Part of a small language model's weights.
Architecture: RMSNorm before each block, rotary positions, no biases in attention or MLP, untied embeddings.
Training: 123M tokens, 14991 steps.
Each number is 500 + 50 x the weight over its row's rms, rounded and kept within 0 to 999. Layers, rows and columns count from 0. Numbers have three digits each. The size before them is the row's rms in percent of the matrix's.

# q: layer 6 attention query, 64x64, rms 0.194, rows 0-63, columns 0-31
# k: layer 6 attention key, 64x64, rms 0.213, rows 0-63, columns 0-31
# v: layer 6 attention value, 64x64, rms 0.282, rows 0-63, columns 0-31
# o: layer 6 attention output (transposed), 64x64, rms 0.675, rows 0-63, columns 0-31
# gate: layer 6 MLP gate, 192x64, rms 0.544, rows 0-34, columns 0-31
# up: layer 6 MLP up, 192x64, rms 0.617, rows 0-34, columns 0-31
# down: layer 6 MLP down (transposed), 192x64, rms 0.136, rows 0-33, columns 0-31
q0 057:503468589545476453447456430400516457434597491489518478475491534485457525641522472527428446441523
k0 054:533461547432623516568565582464499448442577601478482505605529447529518567493521558565437503539491
q1 070:471526465486495529534457520532530487506506459574465504490536424493507337475521477500492521498470
k1 067:532523472506496445463386399517437515545496490495529537497515561427439553480530552499413510593454
q2 058:458490500463459505496535450545543526484466621483457575473550535462584495507545518463571511516513
k2 058:497499486481406470417413478475476532512482490606436534454499517499416518478487493391483592565517
q3 087:485502498587425464456405461512560504468473534495432549477490398494505571520467447464568566521480
k3 069:506474520453470439501561543461363460511529557472550522554562467553499539510478479551490481489467
q4 078:532563466430497511516547567479550512497518543504495508477519506473540356501503578593473463502478
k4 078:568492484545565484577517494518419595619511473466417554472548542482521476489469621478464519525523
q5 082:442564499540433486361468561494564541479465520532538486540547430515492590519533510467448502455492
k5 078:522438522450551480537438463475468421430448531520497433474438516546478601459498439526494501561496
q6 090:559491482479469428467444452500497458536482448490485474455506480543507560449510460531485491550483
k6 092:513510542492447541466578487489456446491550442479578409551517454588496596560452493559426453413498
q7 077:417455365563468374542463535507538462440496496533509429510587467429508562513483483574459516511501
k7 097:435503592519459556431585487508502510491526461465549451477463459541483676577455467541432489451482
q8 073:464523587445521512525538507487612516535449570476466577489515599427553510463525471490458491585566
k8 075:518513542502371490508456472527544574385500574606524450493451460444526549442456525584553563528448
q9 078:408537460464517589479414442492472407566541516432445450502473517479482568565526485517491504498542
k9 088:463405476593467538470514565481581525481476489543552428507524455518478604554492412579495529432455
q10 066:482491495462622549540607432556464515479459479480546576457537561551474620494453515474484479519426
k10 111:474467500503438568493458427483508401475479486508559387429467476429495680560550492561484461509449
q11 076:442421472512480404475515520510598496486482443488442481539583418530480638526528507494480527509436
k11 112:627573523526546499536578521512510585523533494546448538476476550488525356477491557466532499469556
q12 077:534613419538584512501483436550481511514564455555568439545530541573552484416536567468443502536520
k12 087:561495481540547480479572563470488538490515557452467549542525513488472314512507446449524451417486
q13 070:466563470474510442488521520472517453510485430422524439470530457504460381528519462409482540618447
k13 077:564476512398507541548543622493525527373451521493433432476550526497498472519518557485618472489498
q14 092:533559495496473486515580479473459497574572448536549523610534477471533431486542475459510440452460
k14 096:463463477458532499402427459483436500421440521466517461455487420590452537544528503528565549571452
q15 072:443573533528464490540589460401562427503588510576508589458548530495486448438492502513524499479484
k15 066:478447488506431537425422421461448559532452556506441488414480456478498447539485437396555511474511
q16 072:442528541525520410403429500489498489513572490561463485475569398486439425538446412510548457453523
k16 072:531477486420506474456403457465473436534497464498569510576527465545423450517522505576432484630410
q17 065:522481480482474549571635504585529579484436531493503535515498620520608574445549602509494505535518
k17 055:503488427574487581473535484480567515509529424491509467505442466508533407454448532430540505410537
q18 073:568492525408527584601569511557465498477453563478565420516443650485561475429555504587506480479477
k18 079:486558523583460489547600542564539559530534523476459591502518558449516563499506592399472491397572
q19 078:454481499443564486475443414448486387562540485532567481484555588491491394513520471443500447484475
k19 086:427521551417523494441411464497547532497520581501495532491485467467543539477504496537566554593420
q20 087:472451535567542488591562572500556537492548498547480490530408520422435427496438498497386537458507
k20 087:505490496475521499555416472534539529525486445401436540485543549500521458462540614500430508552540
q21 072:531489432552449463505475513423465483480537471499540427443438444507391405506431478524451490543403
k21 074:467505535563478439474439509471559530480414561560428464499469631501486565544488514508523554452543
q22 082:466567482469504502485452427458392429480571552487500502456456441505454480497471365515571527414499
k22 087:563513440396558501539436541521528506506457493485447477477494542555560494412481594467502529558515
q23 073:455450436400461538478440324463467505476481493526521583493512501502462442539522452430524483520482
k23 076:405438614534528524543563552504470615488481526391500556475548492491521373523485553497473535454539
q24 062:494554441534420518493414370492531418479461427465516470457545403498430511516501535498480501568443
k24 091:457437472472486514495459519441409437449534489465542420486500436467527649498482367560512522440516
q25 073:435498570429498522493579535522455510505472469562536480466492627519582508481530524586557495493460
k25 109:576486498523550519552428512434476535511558482477447574512513481511484446444510491440520527529568
q26 082:441533525573409563413470350519503521481436580510530491478540438489480513530492465510574547480543
k26 070:496527450543539497576554500485547485492524504377520508530447453644463449530494467495489463456405
q27 084:597550434440512443531534576447461476523481564548424562524551506469510385482457543455516436515513
k27 080:526507533530554493567423515506531572585567543449477557487473549552518324480497542501551553511444
q28 088:561558435397514557517474535520430592542539516469528499441527520631507460452423579546534492481503
k28 095:574452493424469528454501452449515425445425437542563413510493481543508508560551402589470510555445
q29 085:488568501487459642453508512505438610497454553450454460475375434455510504454438450536554525442552
k29 069:482429432510422470488497482456513459420525545510549435446577446648474575525491461537465564427438
q30 083:523520413543483510545423569529468527492424529451487497499523547447466433564542488443472531496463
k30 076:551496506438588502532527469520460544519532520563590503570493509450484505496523544565472439464487
q31 078:545474420414527466505555551498466528526491479503526534503521555440514401482492550501515546537483
k31 093:559505506542512579476371502485513483459453543446561438465462464532521587500521430520493492539449
v0 069:479459517575499451509406486535446507398548496470457497437560476517547537488501512387502539477441
o0 065:524443460536513502476479556672512539516535448498511518443480464505577538491503560513569623495477
v1 075:374539479521534447577479462569590497476524510517523503521449537555462470519464518499478563493367
o1 077:474493441563556453446552539547524437443458450505516476522550526503513539471423567459432515574421
v2 063:506542606489585529438500506554551467498431517416495483545509560560473436560430520476458544497512
o2 064:531462528473470453530506558572501446466491558508549506521445539573447462615475574539543469418526
v3 076:422466496489499478553460610434435482475553545552470491566449490428423358498487477473445484483470
o3 082:556481434515533438507486575350525486532523452440515437507496424445514514524552550478424574479419
v4 064:492493536592503492463586494482490459493483460542576552419491445505440501581539488502433573610520
o4 066:529520600481442424497562500494508441504460459569561516532490544472469463538520586548614484491440
v5 050:508512524554453425500499470485522507446424457430431501404370522451427529526464481521502557520528
o5 058:585450453535467457541525590616494474483506486500516554444359526425434522478454469493504587543521
v6 069:550572524482490536497572576510536399626493404535478482486518457488547461562547390542527537494463
o6 069:545586497513521491493545473451532529529472514464462483545536543546422479380486443530467546531516
v7 060:447454501367468538457529507484493514469532430553533547427456491507480443513510569486410472560505
o7 061:513490443511486472566524545479565490467509406553501524550577474420488396565485593498457485553445
v8 063:511544552522439531601483505462564530528609526552543522526499558423556528490471443465585657456436
o8 066:543492508520521558505540498461447601502544347557489468597505569533486579515537548468465564471463
v9 062:560572521480595517477510496502542487516496554443425422396531482520453508499476522373496611527471
o9 059:516552487437565533496500535511476521487510582493551498520548588540505479531472592446506549521511
v10 065:516585503523485520499531429548560511398484456539507557514484444424454531528544600457464494454527
o10 054:479553433556496572437527544543471510372397426498550437496439504479491616474472481476524487456513
v11 067:500472613618515501617491466512494460496539572544471581450492405473446512491474399574540488476544
o11 059:577488538573549442412514566419484473501466514548475477541531518486467499400538533560529496484497
v12 064:528524512502516469503491591545467470475561488460495514453491391550547474394589510472533528547445
o12 063:475470507552553558501540545545427387465509455533486566526510466517535558506529479502390563546503
v13 068:414475431522485552458459519504531604535493489526557543498499451481458592498522477509513477477461
o13 068:479510543560500482522482545524569442545461437376562558497574492510563489469478512508571405533423
v14 067:438491504486443438517450405534529544635470434481481581555552487463503503517541480549511564512430
o14 066:520425496494518482533550437465544511527462410461469539544603524488494475428463416490435488535519
v15 075:432516425571482395501538503596501550396513589547553481490464529573603559434512448512508477509531
o15 079:474522479566553398535517538528502549500436488549473440460498430494660555563460549555471481517427
v16 069:488486488474448520518543528497463413467476478526440562519417572432538481471627435517538429509454
o16 075:477536472515494510534509514480594448486444564496363546483476486460484476505539413557361577533539
v17 071:606546626504611500469447524525412478525413495400542463418430531563495509500470533523468496428537
o17 064:519485483498551593500523493588470459552550671395542537412496544522458515544475555529529489434540
v18 065:565508560465562529442523517507553512410492508411500540416556465524501429521495550449491545483509
o18 053:560497487510425528476433469668479640467461542520536504507500535488482437535486576507609507491479
v19 064:500502502494514465451442448498537580490474472492443529470379528488583504472503413547370507481523
o19 063:488496482520538502473531492437437515484532452497392471522455469418525535546579470499534440487464
v20 065:413462562516537469492593566516486478541529500430483431534411504475551492478359562414562597470566
o20 062:526518573520556480448537490505541595477604453498465466485552598612481382399532516433558593472509
v21 072:482517504508517484495461479444563535546526556490471549460525462453545453441451533559508586492491
o21 077:523495473543469493438476503473489565447525442442546515556428499534420535382565477452537571491485
v22 074:515526487484542452589438598503415508498536461431480528480509474523475537467536515535542493542472
o22 071:486451622484491445463440424463537539518499589495497519443497505545466553424524497474469520410507
v23 056:504577504521490641454567497487479508518537439526472500440557426580530521546523532542562479447492
o23 063:443540518507418581502452432603459505509423481475532483541432502547511505442493483496563469450508
v24 077:463474529548513545443495482585513486555588582436443385473400427519481488490587523476488530564539
o24 069:534465507493439490471519608561540488465539474469499479428453551482571435435554633526532496477352
v25 072:411543510449606490435496524625471548428440527589479468468515504414480552506469492417552508486449
o25 070:542508481512570521517475486475434499537421510516558418494476530506577525451476567364556381545466
v26 072:480515537588503542524477504490437454534513404494553472473510510470515380514543550497577413562554
o26 074:449451497538474579527450426479472543586512538492495492447446479528420463449511493530500549376556
v27 067:674550444541526380440499503514470595498482445565527444487445540555464551493498474570521438526471
o27 060:477516554509509503547477514482430494588536534475483511460394379468535503564389395549524444469488
v28 071:510575549474443463459474607564491513504500448491458370443503464603441457513457503417533548493503
o28 073:470508503473445538520451517577454519550540508452556472445487528575509546583485510463654513495460
v29 069:426532508487516500480436476427475419471530397473520485467480549497506476476447502497522529430458
o29 071:458496465502542552524457461599542461533586505550514489497559553540487506491564452460499481571546
v30 065:472473439507559515530497521438495463555592434447483516454552527429581518478480503547549481523549
o30 063:448495483516429576472455439444421528570569523462537420482454527467494589480570481513575497495450
v31 054:480471544455442595452473499473457455513506543456577558527555493398550467487500546523363556543500
o31 052:463450447439485532493466501543542444476474531478467529571551543428426445525568533546374508528523
q32 027:432426503476483585532481441410549479423501436520448540505598584505557436492539538493459557495537
k32 024:515516400494533440454514551570455566601505531465478496590440467487488545489491525503574444507485
q33 022:531585487530467439498533567470467502494465431573629439468512530445561451529490532572488467544505
k33 023:588481474479549495449445453516449479568525482463426546506463428553444575482514527551519424437564
q34 022:428542482565452501503537470484481494504518506572478545552421508542490538523449437505552434454515
k34 023:550576479533538509491483477569429525591435481445443472469464448485514542436527519503558519457470
q35 032:563495437434479579501442422527524519492519496462510449466570482534616466453530483502548510510513
k35 026:467463480447486539506537570374520489463473466564557498584538538559508447569523439465489502574418
q36 031:424433496626524460513601525467539459503493433529496516503449548532439576542494521514476487490464
k36 024:518567475510622480539492598465568527515506539459489505498512524463489557420490511472431505520524
q37 028:372407469574518525533540505516557480502451441512512493465469526426428611530486488509513499539477
k37 031:480515504439562531604445540424544524538526512424501466499555501559523522546500525485463505542506
q38 036:596572581521497477551487569479446510433519555582448540530529461550459353503557552546452434504501
k38 044:539546558516483460472538522504460580459539484588470571546415524446472439439530508502447533492565
q39 069:374467393418476537419479366553553486516459425471568526432500495489571524466480467449498531492543
k39 052:460470439510549518506482487547533410522454532392538439428570456515531576553435495497535482499430
q40 106:376443385449490508441551404562582484508475376467534479449484529452517572495458483485534513481509
k40 102:458460450496521545510473445566528428541472554417549447417547470546553585593428495495570479481445
q41 134:374452374494513494432555431558593485539467405419528433447500531478540602511445483462551537468484
k41 111:463535452474447545532494538463498487562532539444528465489527475554533535610444498486605437558461
q42 148:456519635508582480488505479487411578462520523464508519457464474638480471541535502520468416521635
k42 147:470526471440457534577498509505523455521510552463485541424502423513549531617468441465588525563517
q43 188:532501444456475534456541569534528470527410440445380485496578527498427447548499548506512420490459
k43 180:557521483506474511446520493568527472516547513453490558483455563541434469441569467554528599483544
q44 194:431487586512494517500447445408366509557476509550500494519564492564459498493485490518541602558425
k44 174:514528469510498472413517541364493434489506504432559473555473586514490605474620514453539502525458
q45 171:445455462421483493432474505473517502459457515469582502533483462454520438499479462467381530365566
k45 174:527484552470469432565505506494430542504490459519537483435413510495596519530465578490438429503391
q46 186:509512463382575451411508403474505477526455465547490531521540479510488489504525403490596437408456
k46 181:492484501460436523515418454472497536520499553492564488514467502514444535550590586471588504457531
q47 195:497417477523461539542518537484532580560554596609429455446540525449537492440526511465519444463495
k47 191:538538510562570444451460483455498543555522459541482510485466436433602430564559547520526534466463
q48 023:529437503515515589559517441446592468475472557424538532445487538491505489438546478479490523502418
k48 023:343481487482450432434609626506524544515440513547534461588584508533509549504449503483511490483498
q49 031:533433506499457588510456389464548459507487514504533483510514533491500399439624524515403503475497
k49 024:507559540513473420480536653483544510507552545521532473477562458476481536443392475429525566511541
q50 031:547580489512457560505570470551414516490483480505609508497470515389562512497509490530456507524453
k50 024:512525543528521501509434595522495518540466537471523542503546480487541585454463514449480496470527
q51 026:593534505402589389494495509484502518495499639462464533526554493458515523520429521452484449538532
k51 022:482470463485430542442512431540485467529515459503469493529486543556514437541581443568537548497491
q52 026:509494392459404622439434391530509495402460450440519504456479458549572542469550456528491539474505
k52 031:467492446434508502525514564452568512550520491480529418562544499594503463554526527515523450509484
q53 028:465511383396419544433460436479535525491464491448525512449476463545571578433482453464493540453489
k53 029:449439504461435507488500443524488415505502466523540487471540478551514513601507481535599470500453
q54 032:475448580601569439588584587488511512511536493531448464551467539426396529572473545549526470530455
k54 023:499565459444458567553530549424537488482515530416531510522527538569516516512452483495453487536484
q55 051:635584534468477503532475561472434512427533544535465524529541462581465397476535536577460466462476
k55 053:558515578520497448482508484503453564471527458618459559539436513471460401442565515506466537476573
q56 076:629552439509475493519517615489501483475519507461442424527561505518461504504488538558499491443406
k56 059:497461463544571497486515482548535443427431488453500488464514484479477481426484492539433520474490
q57 079:666568494507454541537432545486492478503480603518477507572563481500539482479520525496493529490446
k57 141:462475451513528523501472470561524442566488557426543438439560485549542550578413514508582452482439
q58 147:573575551576549492492580582444484517530519523499433469572452482609442485523499547498545471452485
k58 148:503519580505423589468499432506457562571553496562521474543451555587467444502474511513613458461510
q59 181:385511477539509510435444574526514519538539604417573458477443446533571357523535485444461569470452
k59 172:510556444546538499516504501384508594483427418456521432508516449484516468381473521445566496521469
q60 183:436571468499488552537505585475449462558517460577478544389405534524473550460527489485397516507523
k60 171:540521369486577557509519558512472576446579458594491500539511476525542477630533508491519559520575
q61 197:489465404416549507507506526581421537515539526518584452526541548440489405470400566523574618518478
k61 180:565446576474450431448490554522535477464523476503574561506504485510495497540516613483650483473511
q62 192:438535478469492487481456510507524570537472510386536536479519539500589414506435475471533444522609
k62 181:507522549397512466577514435374545550513516570503457467513512511489467418583508457524407478449509
q63 176:476574572481517507512517515521386483498529566498448549537497507512501489529581470465507476420537
k63 173:552405560471497538469489477567500591471631437431524476465562541503451510454507404426472448499487
v32 131:481377450555466556472485541461507434607511434564463431479478501528472371507500442548522520525484
o32 130:476522429486550607510534537543535536454535608388579427507516546540513471502574529549478463486437
v33 124:531427543384449492459420456473555542511460478541463483391521500514554509415524528425483495501576
o33 124:414570514547430450569529509464467463465471496479477498459452587525476502579491562467455451500515
v34 137:542514541412540520545451538519442451400505472638547514539588512509515558513539563559495490568427
o34 138:522490511549557522481496560516494525557518520498397491493455478402461496515514469401614497562542
v35 116:503385383537609495599523472447519453480618570497500527533420441471514484441459472492532431530527
o35 111:483488533453493426450554443465531571440488429532458622547556509606546499546583573545510474415580
v36 126:642577510529519571478563524477663520491483463458563511377506480599514450546483506493500552493426
o36 121:537549540427558439529525491557462493520473626558526459473462439500534399503459519497582471461581
v37 116:492473452516457406531450458562447527482508461432531449555445394496495455537541506483495522591487
o37 119:557523509526511520467457478464573516500462543544561487554566602541575538474494594471608505549505
v38 126:444527503518471509521527584549451439407476552472524462450600509509531444514571497447561469486490
o38 127:634475408529538539453465491477521574540485488445529491560466550395508585411445569519483511470495
v39 126:570507497621511520459480429476525475410475495570431469505505561481526497543409459455515500550544
o39 121:550514520466415406503568503512433539486530461549528539565506485490569584470497483602607499464421
v40 125:531474475505536544521508374532509524535444543555564498464523510426431500506495529559532577442375
o40 119:483484489490542483501466562512494370505465502500502423586539440608468603529523489495560467594647
v41 126:475488494530613543508514516530504548456490552490551496501607475465451486468499396530553556470515
o41 131:475509506492423495499472473429489541458530545538390462460595372561392505488472560458547473507481
v42 129:421488495540520597479522567464419524519527525478519507526444426515494442471513637495468471433554
o42 136:613488573561539553504460464600526555456539538596445547379544576524553453466475434549451467536473
v43 122:441534516402565533508576477514510480483456473474486448523535441523582480482501534446534536540460
o43 125:526523507491489514379549495551523520496502453482456561514524497478505511542583461460582505502435
v44 125:563536515579479527481350544480512480505539459421427515540543515528518497556570478603522486489456
o44 127:504510555461581477516482486466423496483472583478489428527521460370586520460536486421478504506507
v45 119:505551541556538514526503536569492490484437456538459386528429506575395518573475557528483457464517
o45 122:659512494478401535431537505531491488537483492457544438426461465530502426536507499529463556443522
v46 124:385559456422538491382454550574616511495482441547515596584410536496514439543445460476443418462391
o46 133:594499443494542460571518405466486424504504519517473566404536526435472514511638500497557591539540
v47 131:422503502437525438495549517404484449463506490533479446471592479635569436471492479561475498461477
o47 132:527518555512489534411452452492487456482561423429487507499399563517476490556466624502494483484477
v48 118:460499600536457580554470469412540491435480419467602564482485589517549454520469437536520454593581
o48 125:483511437393499551591496483472537522608530484445443498545590526473579419493502505484432399520407
v49 126:552569522500460563584439456501517408474490476477568551584517529472499470459455433480436513405516
o49 123:511457498343621463436485594532462607465404528480487537491505499551449507535411521510490477536501
v50 123:492521482498506453520465489555561456495548532470562379537540582467504406526486535519466463475525
o50 120:461390522431458559564466589501464480570491437504466539504458511482559483538513517527492467561509
v51 120:533532458491564528470456504528449621535492493459633459556466551481532476494447493510486533582530
o51 118:503480483400416507549530462478490450423447565532506519471549488462574568538439574490454387465487
v52 126:508502583563547426542466541581411521474354558524482555467461452545470461522525422411553495453476
o52 126:439612499476468492498523472459470522517626532523591558493461443492564544463401443470472566494575
v53 128:477528493547497552554458496514515495600501602526587551418465541540493470473530492458371597526553
o53 125:407454542428495496552522424511470541439485456548442451409493462493512510519368462430498460569459
v54 122:466593553487528575552537485527534487615540426456451564477504417500470496443577522508510394540492
o54 116:485506433500515519531502480502500512552531510550461400423520548552556526562371441620476544511541
v55 124:519499535499525521480449596481503392538500486511515392429472490411543581474472433505575503389559
o55 127:512552435501504509512475472554479605544507464615514523526423443509504518485544529515429395499461
v56 125:473569491447437493448418554521487525518534558600526462422458500543456519431438443514523515601425
o56 122:539462536532554548537497472474575421472386541558610533504447493466547560517509483503462532386517
v57 127:585438576438438570488511515487517456518439550516452488544530496493578399534431553549436565462561
o57 127:484605367512591424523503487469498467511517466494455576417448553537472540484566513442553454493421
v58 130:499558454531544417570480457489511534558403502530553530485462542510515510442541415657574459490552
o58 131:532481526368487546446593571510464516435608534539522413511521431520533576569533587390424504539446
v59 122:462496467535466490552520581498460570504518502488470500491576662610571520443465543548483511443423
o59 121:471431569462513558455432489556515426475558510477529508435445460467566517452557615535545494489541
v60 128:506510412567468497476510526526491430560425454522548576544616454519496514501532557474423441510533
o60 129:538475481439435490535422513495501580413458432558515461446516534353439519579477568468507533518522
v61 123:466474556548556602391535429552543453547525570449458446546514520513634459489564480538509459557455
o61 128:505471460461472445476468498495472519443516488405332478423498454502531468425532537605562469505470
v62 117:473586502517458499535521517474554481434481505603470394466543545408468503526520598438522478587563
o62 116:447474444572544574442661462520501578599475497481459463537439516562439499527485434462501493491465
v63 121:540486493484461516534612446478548543438480465617549472529518523485478467533620397469475460445476
o63 119:442424436491517431527452528493503594563438544402597509416577509504555557480493562444474544438491
gate0 086:532520487452535493552535518547439562487471469491463494513437540542491601518496472519500463487644
up0 093:442512457510435454502508477532481549357476527467574513477485485553549411480557464509509543530538
down0 103:533462473464522512423463464401521464550476455413487421433519524419416547447452550465513475467434
gate1 091:572515445494557542543552608492453528535509464428564569453558405492381509587403454501525481446508
up1 126:575570542411558464450504577547485538592527547476548468470492608501434401479509483461450516512523
down1 105:521467403488543492457527502511463513453474428427452483444509521539460589463491477536555598465502
gate2 104:520480562446510522600549548488505432587519505497431507602521484521464520455484578436462583410562
up2 117:455423446488481480556423562453466532492541524367486538493573554533468546528507484560538437523518
down2 111:540460513479474516516504532624577492488469451480530401486486491518449564400544492423392475542544
gate3 123:470523528444526552645594525552556573458466463501483514584431500447513495454440512515483525498518
up3 102:584493486512482432485415578428475449575403511510515582474530599568435538487517510537477521516510
down3 084:534447425534335435500483500507523563491512449513459501508506560529445539477491581474431519445528
gate4 098:548524530455503594449462589368528496527527487564563508534486441566492576490427542539466531484498
up4 099:487463437511399522420450604480588429436545559464498513414512437548517452443508432540583501456534
down4 104:565480576449547592370420491507501518536522481530556486477525522472537578447527507425529526568518
gate5 097:565529497534460439469483491565449545562452615481470539479529460488494483537451505476557486520518
up5 100:486466594468610532477421399466498527439479542482517480496437391564504515470545528493506444450504
down5 094:584470497519518536530474585365523569517520491458495444516539531471440464512476476453523404487552
gate6 124:609461486554506487554582514473488581470500536465428542600546540495493475493408510546481480391495
up6 111:545498495497491422534572518528486460459532446435471527603372625498555479420525452414522502465536
down6 098:591427520476497556486498525492520558452534499457600594601524558479489496490533445578503463450482
gate7 105:447549501530573551463521540421446496469550515481459484459376523489418451476430477513535535534464
up7 108:580613457536491520462505440503422509480524508472497511466583411533550518579437546460536511503384
down7 097:474500461460572451550456556491508522494505432493526473550402501516548503537407436554547501569404
gate8 093:494548499505460464533427553470502415474627546498531532458442493548458518430418518569556439504475
up8 107:458480517521582541552411465417491599454613480542529524550513543454503577505458508563485525528529
down8 107:493515489565494504512547512459500480454514510520538409501497449499546468547551545564401491493481
gate9 108:482501470598499514526595528374398454450490491548549550481519483489458530479446523502503501410551
up9 108:490543534493480548417449442551506585545498504537453477468525535532480582428590522494464426612476
down9 106:571450425531474490551460515555473477506515508581535457437490510488515556513481585561562513540513
gate10 071:601437533518485511527481467506438519475404419493499533536489483524491602556550506441465532542527
up10 075:562468631504353488504459487450543415558489525449460483496487472557469482496481507548479589434445
down10 093:475546448513555540497540556503460542435525516563514514502509447512487539532500469457479524587533
gate11 110:479512485418542524561591555552545464532543492557427526460480485474458497427444604556488562334471
up11 128:528522491509485482456475458449399487464465448468490571535506512516497475632426443470515499563545
down11 134:488430474501517456542595532537551608459534520538599561584442530507525507456541474514504436653587
gate12 088:465386451523513524455497494502487539418558518514522485442460482538640494484504483487582400481578
up12 083:483397427534485518565556552438505540408543571537547521533426546524541412459461506516498428480578
down12 116:511459491547496541470489531507539526499635523555471490484520500541553505551532488458584480531513
gate13 086:537504542477485459446498504506458476553529453539465514497528609398459585434450472467459489521522
up13 087:462524484472589477433454636551468492576435442489421410449491606559548470472575489510409551419425
down13 095:587538491458482415516449532504556530558561513437433504515544501448463529564541513477509517542483
gate14 096:416418480409500462533634474483469530507481512544551484553475440606480509431535502531450453498544
up14 106:476568532463489580483595495487476525522443508480395502511586475446438483583446565460480563470484
down14 089:502521568443553530492492509425516476450500573423498562544457511488451486497507495472469417499551
gate15 084:537484551417543474506553584488618446509500459534535560467486513491520344454472534526524440497594
up15 136:467545537431481509476440517476462514468462578521563507388509463491413492472520453633550549534503
down15 107:559480378485407457502545489613534460529521526517475529562465513460478437445473523506493467475470
gate16 097:486433465495473474493475565400511536460639541505484458544544533519547404498520389466499461605464
up16 099:469497521596533476543497492588389476456543502477398506581531573537432545542524488542547530506442
down16 093:544492393544444563441547526488520471503525480588522484482534495522562584473472466527558444641532
gate17 085:530435419516444540501506558505467548523461484426470483441587490432478372499525471460506372516564
up17 095:493454491516537433556462611490588631487538480446462530580541506560532556536485517491376535509533
down17 088:478508509485515542547568497426516497479573617445443577467545504503534501499419503493598512514439
gate18 127:548557518437520546487509531405485508464539505466562529481431577576419424406496400473445537560392
up18 100:421495590478499486471574540494593486558563498563486393478504627502527491431462430443478527501440
down18 090:444580524458571523467523474492440555524483476472482503431489522513573504462581544460606500563391
gate19 083:468534543501540527482460479582477566573525485497459557434527400526579465424485362521537450535513
up19 047:440498480570429518510502463584447484528454475465474427477473458502498423412485544547535487545463
down19 116:483491507444482451497492526383514480463482548462570463574510537534468549552569581464514486512464
gate20 091:451513399432491480585415536495552462434551469520471535491440525601591457489583420526537484548531
up20 104:504452583552552487556507498532443458499422534503491478425584531477440592436509415430486547533501
down20 099:427492488417451471498628463588452447496528545563455500544473534384561551502487390542446416504528
gate21 080:507522549552530505417492539543463561450464518525480540552430477484473458617468526561567416515451
up21 059:474436621554547497510432464520558409448539481440518497436466463572606481574529491539532544492486
down21 117:485436467496506517519567491433556503495551472458481493427478537449563575537504416495386519520415
gate22 101:429467482529489484482540469434456554465420441487465553506418558580504402576443452468475552443421
up22 119:439541494556470511454514531427462553594428564565517429577501564456466524491572557578552506488509
down22 123:455477511546491451483509486511500496566499493544549471627506521480448515423578623515538551512487
gate23 122:490467524458507592526484425528519486463544364536593515482499532464442455532538482526544491444530
up23 116:566448481525488569505625505454451395523418513456504533409503419492505481440512575406516445413469
down23 099:507471411457463524509522488532555549437486518483606414505495467482586488525439412537426414490484
gate24 082:488508519531487549482510440519448551506534441500500524479495525578567502624426517504435547505530
up24 065:537413486555517477409502464446506483463501492497527456557542509474544649507508476471462538493494
down24 119:516575495552506428436501508348534456490410512454565446546540531457432518392584502492506468507488
gate25 111:517438524435596492554503427460502446480501388489452534497521512519573504513487394491460522473493
up25 108:626483556476376470443480467531486396524537445541522569503581478574483505533474510490442509497549
down25 106:503464518488429509486474470507447560498580382503573547431508525542562497524453434523440532508572
gate26 095:541571461484517542509581536469473516473530513376355533522483491496543597445464475483447473565484
up26 078:507526508616391494501508486490497458514413473451480571496499562552434557502417488538482428618516
down26 085:530454522456534416549457483512523571455504453583588465500545465493508521578526530499470486455518
gate27 117:505564450490483495533542544498460567364352538452495547537481397502443536484588506549475529472501
up27 095:453499536494472491500460516516584518548413582538586522389570486452438494454500517581541511513480
down27 089:553507443541564528418490457489507544525464487434503510495425459505466419490548508604466531581509
gate28 084:547449527471511471526486483439511435516529551550386520528447522460451599434486466501452411411460
up28 120:504501490443541590533462554449477420465514500494518508547513542501607444528484436403595474491416
down28 117:497525561402440511487539468522491582503496542475520442488413518554476396490510512506525497557489
gate29 097:516518523453502535614492497453392511489517491551465509572467568514485453511554497555499517591475
up29 117:428552450517484494509494525474451487448540617511529530421547425501579521470494511432428510447517
down29 097:439522461525494439468538488618543497499544491470564477470400497456550550603508510516535586471481
gate30 087:552456494535498524517520487514479426405473438468552478513519478634443481383490498504527430562478
up30 065:508483549423488569545513530557544556457591535546490501471476526630478457521537527525531511370450
down30 093:507511447581522559474472563449490488455438469439536498617586475458494520382485484438566463528556
gate31 099:479630588510419642545453527424476501467429546548503519491440495514547539466483517456508571471480
up31 087:509420449517534515565545531465473540442502438454505509356444475482487609542592413614537501545514
down31 088:584515538574489489539520521535455537600574520553429468561552477512505489556463537503492438506595
gate32 109:440478500506553566562526511557547494415486463510392475518515526562509541552441517513440552427461
up32 096:414504526507402523429553511551532559515497487484519566521541561498535530530505415552516500503408
down32 094:576495498483499535528429447492593522447487454607456547611548560522486567495489562473535512455477
gate33 093:551630510503501508531570505473561535464481539488495456514463535466521502557475493525443555444509
up33 091:520603430449518416498449496552523536503512523487479543471548563422476512469590439487420512528487
down33 091:501515478498497454552422439451511517467495482474516581558509465509465450474492525514458511531558
gate34 085:544547534512458541446542454445518476501546360468555549496486482364483463597587553466418424436561
up34 110:457507474533496478500499489462428433453509350441474448535414569479498439538508495536498588483441